Each number is 128 + 32 x the weight over its row's rms, rounded and kept within 0 to 255. Layers, rows and columns count from 0. Numbers have three digits each. The size before them is the row's rms in percent of the matrix's.

# layer 2 MLP up, 384x96, rms 0.206, rows 290-383, columns 0-95
081:108166149156183115113072104133166061197115082108173119109098119178163149171120087152113127131118127099104120086100159139075195155120105129129126155146131133157160157127145137117093168133151145132164075134157088142083161128106034174088074111180143150134157136124141074082124140162110067124
084:172120132086180141120090142087142141101104123133159135135117116109169092098099123158078109091116196104115125148160156111166246135082185148115157165142090095115091080100113116095152093171208137144212125129094141111122150111105115121193105130127104153124151160080127133094171116124148153126
093:147075110163093123124113116178112137154141065136098138098191171168104107099078171102078102118169116166149135127039121128121189120108139090155118170128093173065096147163136102153086157106169161158104106156131120163099135087133063148127125151157176162135119121110142078083171162168101103120
098:137113038129168144142110148111136109104143121149198165097107134106078127145130076137141095177124129105136092190140103114120169103175110071080133102118127096178153158163133132143098200113113191151094105199141140185131133108117125163127170120155114117109168042141089080149110139118154138081
076:161073126149150102070144143097150111119122157091096125098101149148127142099150131126093067095075140051124090153111126112142109127133084141115191096091133188065115115172120128150175145172174161112118142126134107183134120139099196152136081045182132121126112160105107139135156100136216102132
090:155102082152107092112150122081110131130154198155125157155115156159127109084123170159137073149152204136117110171096168141167134108057087115110157096130094111119125152061158056170161173119120097120168103188127114120089100134203111119133141162120124105182076121107128125115100128114160061147
080:113103159174140120170101175158129135149153084096081153153172167190107154187177121115162105096116157143111143087113164149109094123074150124219122157116136123130081141098172121109167159174189093111149120186141115100147062159130109133053146139100172120146125104142072110107128176139115148099
113:151087079139123131187110123150149118139119153183079124108126132131155128131126108108099182198185136106106107104146137078084126155124119132149183194144105089137148145174111120075114060142167097136116107144105085113110087083145114091253118134111112112111159149098146094135101164164092094092
112:120140110106140176120106095102100153093135057116117107104113057148137169050121181130157125140168175140117147135056107196136114172172151183104119100109118106158086157145157074191121107104110160165126098107074140165144177115150143152110112114164119141145166110098087130125085133161149198157
101:114152144123184124138160187100150062160147161144078158103145109133118136148155184089123187139096118146085123189151128172132108153134103157107084138094097090068114097076133145154178160094187130130176135139103118182185179135121066168088151094154110072126115151099121119087165143162106110127
081:128117178206134120159122103145119105161118163115067122166150152142100098126119087067160107141119114124184165055079139156084170081163135117081110153125134072154133172154173166127137100172119171175150141138101118131051151125131180117106135129151190153102109149089115089174093161171151142149
121:144149158103137146085131126137196143113156119140159173136109144103137154105134106062164136135116097113216065135130140166090073166205157124145171106014126126086106128143120152102118140149114144115132095115145165096136146111102127172183099099123096094152119150106119102180092139067119153077
101:164128137092171111089211143098171093180153143109136148174178145104114083124143147101136122129148137135107137161109106099124223130101125133123084115133103139154116089064161044133169150122106157184159098074100112136173135085118070181118153166124160116102117095117163151106091073155116122107
107:093138178115104127087146169154181155110122172091179088159106159094136139135170130174098079123151135096129118160121203123118106126194123126176131115126134177116126139119157132081156078116159141094130172118129107165094084128125154107149098179111128088179073112159155103160096112110119011096
107:113151139175158111161156112156092112142077112140103130081102122124099128142185113110141110102169163151200126134138138129117096134120112139091191101089095148129094135169036183117135116137197099131195069094131150145131101067145065160124068166108129144091172107128113169168133123099086114092
083:144139089184112150102126207161097089143133138130112085135098060162137146139093075101074148100182150118114158169091124103095084198109089085094160140139092099124075151156161108079130088078122101101189104131124128137165137132116143159149147138116140098086056157096134121142060146115108157150
101:096133153071150137110068137124106114132052100161161092176101127184114182138122101111185069088118146131145122108102136124043080141129114165123148117139178143096120100129122099127147095134199180145184186123126103085074131126166140147157057124102100128113134113147141100089141074163150120159
094:149127159094157179075121145134118157144129140098094077146132149098130091125176125112160195142178170105134110177136154133127109121128156198120071102144099124120084097078153171136140136120192106132099101098143146141156069120188129049209099121078159125084144078072098124130109123133087126146
080:113129103186120150077124179146176093159101164109070100162150112099157144172123120131185099140159142148140177113104146121129121116146069094080166123105130093140098171146098110113133135150215154137161131101130062144159093109087127174122128104119180130109128108133123085151033145056076130153
087:135099117166172127107164171080146142098143147119069126191130129086123152110115127132103132133111126135137184207178122127065151144163105201097166109165048089138107081099146100154115099049155115142146143144136170183154151121167124130118112138136190157140118089161127131105063132128130081165
098:166115166122058114151111143104148091112143178145159161134136155213125172122173097094104079180144116063088126129148124133103132175135113151143124102136133144149111128130169082113127101161164045110156159117126086113075126140098144083142074139146118178154104139086156077102123154141083035117
093:142096121120147130106111143130082103171128166094147080112100095166095130163123104105128137101076145136118106074138033101116118126122105148037169163195131090160094121185153159136129179109089105122109111145143186103189140124069148117123179120099123168112106153156203125094157161166114136116
091:105154078161173123081152187125127133158138107146133079173092081106059109151067058143111106145124092126097148153109158170124119093192107146090131129128091074160119103096105136178134140093129184121119069136176122134139173138140136187130121148151127069169096094037117134128132111154125097121
099:109103150164125099125164142088152152124098150152136157129087175159066126109160181140137125060110159209101122135114126114123157136054098121170094139144105057135172098080107139125106061124086118134126127132112107180097117151160146162169139142102135161029096086080133164137114114130167086106
059:131111071187088090088160104117081145155099144097056104172098116082107098064097158085119187160109164181149121126140178113093139140112119142161123118106146101192151114088132114189134115154106103088098164144105141123131073109178118080066122149171147179168133131115070113141117148117100144106
095:132101136107158095145111163155107115141100167080118104119155120148165125130102111132140109119145148129153076172115216156111192170176131073118131091124091093141143173096102111159102087136187184074217134120141098096094150139118111112107090130082116141084089114105207132092077103110116128175
102:133109106140158157139147111119172132127154155146133147151137091093117128112141148088049224136101146145147131192152154145130074128194139128144181122062148159111097107149124111155105135120125170072184139128190106086138024136146095128176146112130151072129115134082153138107079170135118110103
118:085156137121122122147160145158169139133131108159144196143109098110137131124149101112088155139143197074142151092146140185132178123160090173136158063085082122101110163147098121130099114160151171045127112112200137157138050210137058101142142135113135106100122145094135177129158102126094109116
139:128085100104172107081169145095151135095164136134197145150131140106125118119180158163141089158100129164108154114137139136138141071078126107123160140167073136121058169136099101081136066104147144109153104143126233111130165119142129189108127140144141097122095115126109172172092194148209118111
105:094140130130131147102132143144128074139166126151127150114158094165087080087114111062215145105112152137124096196066144160101130124145165105169186098072137182126126154175153145103121164116121113155144077108166165132206130134142110159140058153124134110117143165143080129130082120162134048136
114:163137129111076169109080144176084131143145093161168124170098124131089124109149122143134114167193123112102092131086141120205086139110163093161115137098164153127129200121106093159192190189096139105152070083095116188097093111121151152136166120066106089074102096123134114131122142095157142140
077:139133099069191141037137158119144103097201146113126144096115127104169113119168094134119171078146152073160158173143101133105109115074111133119152173139138087134134075161057153116137149162130131178165145123118128151123164104111178110113079124133127138172123174079147108111125202178192140122
107:132105102183128129121103129152094164194138156139149134148121169136102070119081130175122139164132109173177074118100126102137112148092160201126155172123241112111115113123107163130150126159105123090146090112152138119155047104137095189149121166071131114098145139092066102157085109127129140085
086:149139092107112121127124172166088095147087105100071110143093070138106081155152172112141083121145145136090067151154131071194159147140103126138100108110174080126120153181095113134133120193161209075165089103099152122102164124147159142166091077130115149152082157170162154082111119099146106096
076:123156146137200167129126139138135112092153187149173161107128093114068124110090111084133194135110076156159042139162122155056152104160163144080141141091142089153096089142119109147152140144124129088121164139142168106083149139177110100173118074097153103095181150132169122154131151087140144057
096:127127165103119183139060107148111129065067126138145093187099054179117119095136084138151145097139133080096079156187122145131186127182108160112139115132144083115125143186127146146103155163137172149130131111113156093075133077126120123151120172201143118069178125129180102117168093116153125105
139:060141157136174168146109137196160115179106115032168103164072085116100190143123142173112119125141170133168137066117113145139160139119110119077124140102141072107125161154179120186045155155143110104098148104140166139130139136152110168102179101147086173122129091142124135115134139121074119124
088:120137133131154081126101111154077130119144139107146108186121155110106166106129125186108070077103114121183128135097151121112117129167113143174137123124107177134038181118111081114148111112127195149141085161176159141050106126126170106147117077170112108103038122093114184135167135115175140169
114:179151132138155188166110087134112152111148138129152136143087097121072158105153070134128116158109139120128185050073119187145087144069133123109174123074116073085120129109116097133143135096158105134107114198141060121078118137137183113138134163144123147179070088196170085112122118123116155111
075:204170108142102114116137144169133140101177147122096163107097194115088148113076079096091069087096148196112099133090144166113186090101112082122141119160109101139146139133115147169125133136109100154129118154112152144132123086162180109113142142160124152101068093098108171122127231132157137059
099:169089138110147173149123135123142077153141088116193099092084103125130125106130100113161105178158144075126122081164091132088121125098109134125146169104104088137083198191155128119145160071128141087173101146142186165137183104052156143136184109145112175122149178178109120103114149131111192159
113:162122149131135129139094149114121187142154150104184112069180087168190088128092170133101123114147162132174108082106180099145156158108183163135129144109182113148143174084113099200130167131142133151152088100167109080149109096171085066099130120074096108129156144128163097056154092159134135119
101:130083132141137160191147116127167146104158111183206149120115100156138123113153154158101152153083116118200143083122118123103156060141088140134197121111089166156145137170152056167139132099085136088179153126079145093136124069176098158176137152159125067123150139146081115174159124149126128097
089:187107131142165169105117121074130163167149192134135113171163122157102137077139090108118118144129164086109179092119101174111190100184172154155171148152103105184172090107159114068130129133090142131146131116165094140105119120129178105166119100136176114142056169079161101149072112067104120119
079:122054140165110171042110160162094172073177148152111180088123125108123135180073162126102150115071129068125162104125117161101107149166106110135165155128085118133194159161105162154117120090098120143130100121131146165114153103166202106131133112097178135163089095155056111115133126152143120102
084:070151124165071136140130110199158147167118117091093094144176062098115163117146172150101121194120150130163088152134144141116126100152091124168177124108116167132116158161150076218110158133124170118108139137144063101155088124143057149136142114164157107102146130133088132080086165066095110123
101:164080116123089141155163137174145146128135126131162163136134168133095120067136094116067101129132177101114186043170088163127141135124107163123139094134147142116111137169116175107104120153105131163126117145103093129069163161181183088115100144165158185170108223133124131087138087159182125084
105:131082125122055190098107162171108176144154156110218149178136166120106124134109107177140108164141130154132154121128103117177150090117116115118127110178110123159085130043104122151123102089128101107170084108124137164187103093165131151124178194113145177057129139150088104089108146141099105153
121:144120115064119135153141101130155183151116162053120101150108121115135117065094153179152161128066139116149140115083100184141192105062204156141142103134127087166107125116203134122121154104105079097150087144110145114153110101129148129164154146097153129069127098122137164120069064169147129083
093:196115161105092163142169147184087143143129111098116088112103151141140079109107123137173128104119151188097103145148110119160066168121185097194132065102152120141119188184119150167146133174103119130168051144080157123132166176177114110086124117110199104114143144145077101114116136117097125107
125:121093169116131050158085149142116096166110153110153082146139119158121147145109151128169107091076134124163057144093102068176090122151151122097098139120162157166082175095223131159149109132157152138161100112079123114162078104139139166067151097119085092124093154185141139127150132152181114157
072:184120121157127156072111149097111175166142096129116142122150156129129175108185098129156066150107133149084109171130113059113122147184075082078172116110101085168110110130155075166131089132192146142157067134140182175170130038144139172162136068130146159129117122148113120155117119122141132136
108:093135121158073111164177117134169127105143119098141124157137121194165117108113208185103156126106156136213105101093144088115151164111085143157173136102149105093105159179140123118151144080189156090121102163137084155080113110092140112180122147120121159080126140104126071138168059133172175143
101:089113115143144155091153126132214121143114076147163115166115125208172152120122164116093124169170096105194077143106105138088129150125159140079175134141157094122111091127097086191103132121121150087114169140179162133150104170105098128165115093184104182134115157098120093074098135104082069118
084:171140138165133142124154158134095124060180154057057138136138132135162153109162169122099134085034160155151117145125106120182196138133164149164110185149173112166079114140125134118181150149075142112114151147110096136125130149156128113160097168117102161080082105115154111163101187122102143187
092:133070121042095167133186080124119150164088099126159130127154170129115163140111166166124163178147120146059123122107131136132125114098209143107154093196132114148121097189129165163153129155146127122166088075097170114114133132139045182141114130074089126154116127152100108103166153162123123082
101:141138215098108079126112163161122113076116106102187116105188169103161115170106210155182103118056168120124121101103153153114155165169167170150119172102205120146141167124145061122145187118094141130079149143109155138141132112115139154103128108127113149135103145132112100076135072160123127103
098:081128159093136075147037132153115118143107126104152125123137144110094138143142161196118145132149157151137115089113153183103130151145123113089126138117056117132145110144097127117097111107137189171138098099101146167154086068193128092222129131114077141110110183168117109215080092136140143110
095:119152082015171171174070133107174126147139133126146102182097133050198104050155129155143127149095136143166133100080156130097110100077151122168141130093101094106133135157120123143118102070143144130165114122143192110118071105144166132167122132126122089101134129160112121093138153178123125099
089:167094141118060152135066155142113122089119140074157082134171167118129109147157122076135212122094110148149111090126146148181112132089111115125090146164115109143075203217126126103148164105112162147089150129137156090084119166081113088137167116105106145115129213126107145116120075146137163151
137:095084141142117137181150149141197174134116131178165116160183147187127147115118173126115120187139182126187164121106136158129169065075140107106179128107110126146124166097126089149101078101121159138115150174139055082166126068102121142152180088073111141114153115122179124074156139155131110111
101:148097130129124059137139179107186165108137166076079146122135186133133127109126104111185073118084186146131143121160150112079152141071149122128083101091089149153109157070143118120163136133109099125115125149063099148112123162093119149077140126080120217092138105204122100078127097090151147139
110:115094181104139055102067119130109144086101105092197144174141129100094151116182087141142123184093110112125102087132125123141110165059142132133163106097193162095101147125159133149099095121054094132088163144081166132099125137076190106137109112130124204129135107146180133120145098138125186129
103:136126092123161049162172088148105153133153098103127088187130124088099098170101085141077131117140117200136165128125139116140189110044165161123128141140170105099127113144088134129138087116157150190116134112122131119109079160167123108139143172100132137042111090078165110149149082163145093071
111:116166127180117151168129163113136149127123147142130156166134148122103070142113113103086064136117129107117134135122119221118164140121133128088125081148193098129115184081052139134135103141138133154123127148161105145065193119086105122128089116134149133076141177106147044086130180110056154184
082:171118160153173117079151107160187127175140114129072168096130075150085097102131131146142161141178113155117081185180065148134150124165112173132141103137165134168127129104089126162124126080111158189135076123069091126169174126137066109141148144106107125146101156174141175141154149155067128068
075:171120153114068150122165142166170145081156088090157160167146170094173168123104189106143128102124126123109125134133065091133138116092134169061132072142095125099133107132161151145086158145138180133124108069138136136128114154117082137132088195074061157179069138102092135150104066128126157088
080:119163115167100158141145159165116147142047155156086118138086095173131066067095120073189150101143128146154116109140100170143148138138110149140127114160087097139090171120098122139208123091087067151100121125121085101127165156122073094141128144114120141154094058148162086083169083153165121173
091:135109156143136124062174128134113090167170146149168088166075122170093179117194088117131101126116192142166196161115151115134129091101092144170192106127113147165164132148121088130078123167110127155185148140127092155167146134134137079158126163113145141161186100138074073113092194154121148104
082:118117142115141117095152126144113138159178110089190160106129131125069103107117099059180099102066102095084168122140126139172143134119139155138130164126140191124117116233166178127118164147131111158088113111130163079154114105148092163134086147182143139204133106135087062135119105164095176102
090:120136008112131125180173168098151079105168139108117143113130128162152164149091195114090088115101171149178137125092120143125135092150130163115140117191087093162122159186183122096166175144136141150130111128106109126103142085065194107122138099116092112092156094089132096110160108151175130111
100:119057076059102180121146157136134124083126145138134100089121139159131160126145124187156059129118143158144141122085106136076118094131142083178133088132079126156111137155160119055116174123153136136132104091137081161107149090105052148088106092181121131058076080142087098105111116098137102156
116:132099177114183156089100117090124163157090156132163135171088109111111077120175110151146180134183143103134094129132121149111128112106107129166114091133124132130081086126175172154120118120145104122125072140078164096159095110121141093144115137188190208067138133098112133185121086161048174178
102:164129188140126125162084102111122199126130154123180126120141141066172151111110145165146144132151158089117073169102156156059072178181148116117116117087182112115135153162103155193123110101128135128117130110098156147096117119113183157171068122143043108127177135143109084097149164110094146074
096:119101102095132116140143156090139139126061061086174054124130074116131144118085104117123153121118129146100088130121186129112095198120109139109097157148156104123072125121159070186104104154180153111215144181103134189122143135171143152106131074119100157124143197139153162080106156118108108123
104:174126139134145078153150128084070093104127117078148144116168126187113128090081118121164159132084138141136190135095175091112109124101154138060131104164122099152115173136101111104117169099156146137149077106088112102191164105122185126140216093127209115145128083075115156122153104184129152132
106:141096148137163204084147123116161162147145160165140170191130127123109050159166187128131191128095157110096129141114089162135134115122145114215082141194075139131149125121141162132114143096057134122138079103143111145175101153144052157145135126098151086096067128095079117122126129123135107117
102:097105101188108141126138115145062129097092118117171147097144131207121187112155115111089110143161154075133034132076105101081123103174118152100202134151142168117170134175107148185131165127102112201088112152082141098151150109129155100119127108055113116176139123129096114120157114124116152113
140:149075092076154138141165186138126149100178146098201113131082084114083127188134118116179117081125121075146087116081186108127144153132164141078125143091124151101131122159128120148133101113146121150153199134109103133081153094102070079115122079099162153076112142098149109089128202103134175149
095:115135156130130113139179147082089103151155187125198102093149149149099067136161180154143057161109133173125150167086184128131164121068147095114131133203119119147103121134139102137193115098147132150049153111114095129089117095145146119126120169080111124124109120099083134126166141132212142074
098:133118144139163099142172130118087134113117128106113159132128113103113134092108157125136121094120135088160204072046170149103161161109160175070165156070132078079061136157130094177150115132148130151124098138135145131143123123159099133119150153119091173089102137086115193137238102123146149184
065:155134145148141143124076157139112151094118166079138101126104150148098107092195190073111160170092118162192117146144131134083088140114188104088111153091200116130085138083131108193182131140146102056141085186103097079123154142138145121101103096119128095181108159187167147117115147120113145133
113:141077147104119096129115164130142120109184133129118107197116111121152106089139100140119106154099106116156157140120177136096074109154137131120127161105101127168074112117040087142125109081149207089098108093134155069111150072170131166143161213191180118131088135108126188091089142115153115136
109:164187125149123121131121151165156153215056124096135116114127192153107092091166114104124105115150125120108122117153163104160096072134142123102159124124161147109075105206106147189157135083100170148116126063072149073128086132156142174155108116122134093159115132143161143162093145114047119086
100:128110129089147109200113132094129130127138158105160105149093133127097120154113087106159059163178146093076165112087139156162119207095169109108111126119182134130148133160158092206173110156144133132124154095148122151061119052170120129118175146093078086112164090097089114171103154096101149158
087:119106125091144149115123176087170166166111165161163097112110113166120083118046094126202137081155130099109114174147168119142162180160139124134194101095100087085120176142142128156113061114116199149165169105132135143166150086096098141123171072117120134103111111120124080108085101085099168116
077:085119080149140101054098118148124133135159133098139097055075143169113125148218133114170131119069193119102154117092130125141124083095153178133109066096109137122125106169129112097179082182124155147182144146152138114216103129105138120151108153172104095092151131169146146153102173133154132109
143:113111085073106139114102163138156145080131118171106135114080155109138054080163126122161113161136178142175215119141108123054153139119159132119162105119176109055170132100080110161153096114128138180184149166112110122114154130132111107119108141128181146092124169123096075088131104066104184108
101:174104110109087077138225157141100098129126112068173071133101119131062168164151144157131146148131168074182118120084159122140139121165204128088115120103117168126083164186135115104135106131153137159136171137097126166116132104102086136149089092065171132138116161121165139062157165118137119150
088:138092169107118109074085170119155106177072165133137139193065124108053118126151156094134093117087066131083120175128137134125111121106111132181142132138143137069130131091147133113109143084081166162148154151096169184120094156105157202103130167059119130117087101120153186130097147092145105102
100:125163107108121133082135186083081128083136148152150134178132192166131091165139155127081096112129147212148098134098149155103175119107187156159120145129153129078077112136125115131119164137093169159154155114133145114073107143146123185097093094101151149050134112119121068127142058119128140046
078:114145084051083115118141144088088094149130126112185151118090144125087112143163162082124129135145131167158086181126147118117146130116096142139116086047163179150074125130120151130152143117142097120114106170167158168138103108114183133153084056101075122112038166105138089197150142136091107140
080:120173129166125102114103143176158086147113151066148109081075103149172114176127158159124104134073134177088146128066127152078094170151179136134108119133139126073146061094080151123149169160124161066179158119083119148115163134142110127144084200141103148189084130170140086102143131125155114104
083:132095174080137129134148139133172180119158196167105100169123139153163141118185157117101121118116118126171185097089152140028078115140091148152172159122122109106139071110144133092096156140168132156111136167100175099128143064108168143150106104205100089099105120105097153116160136082076121095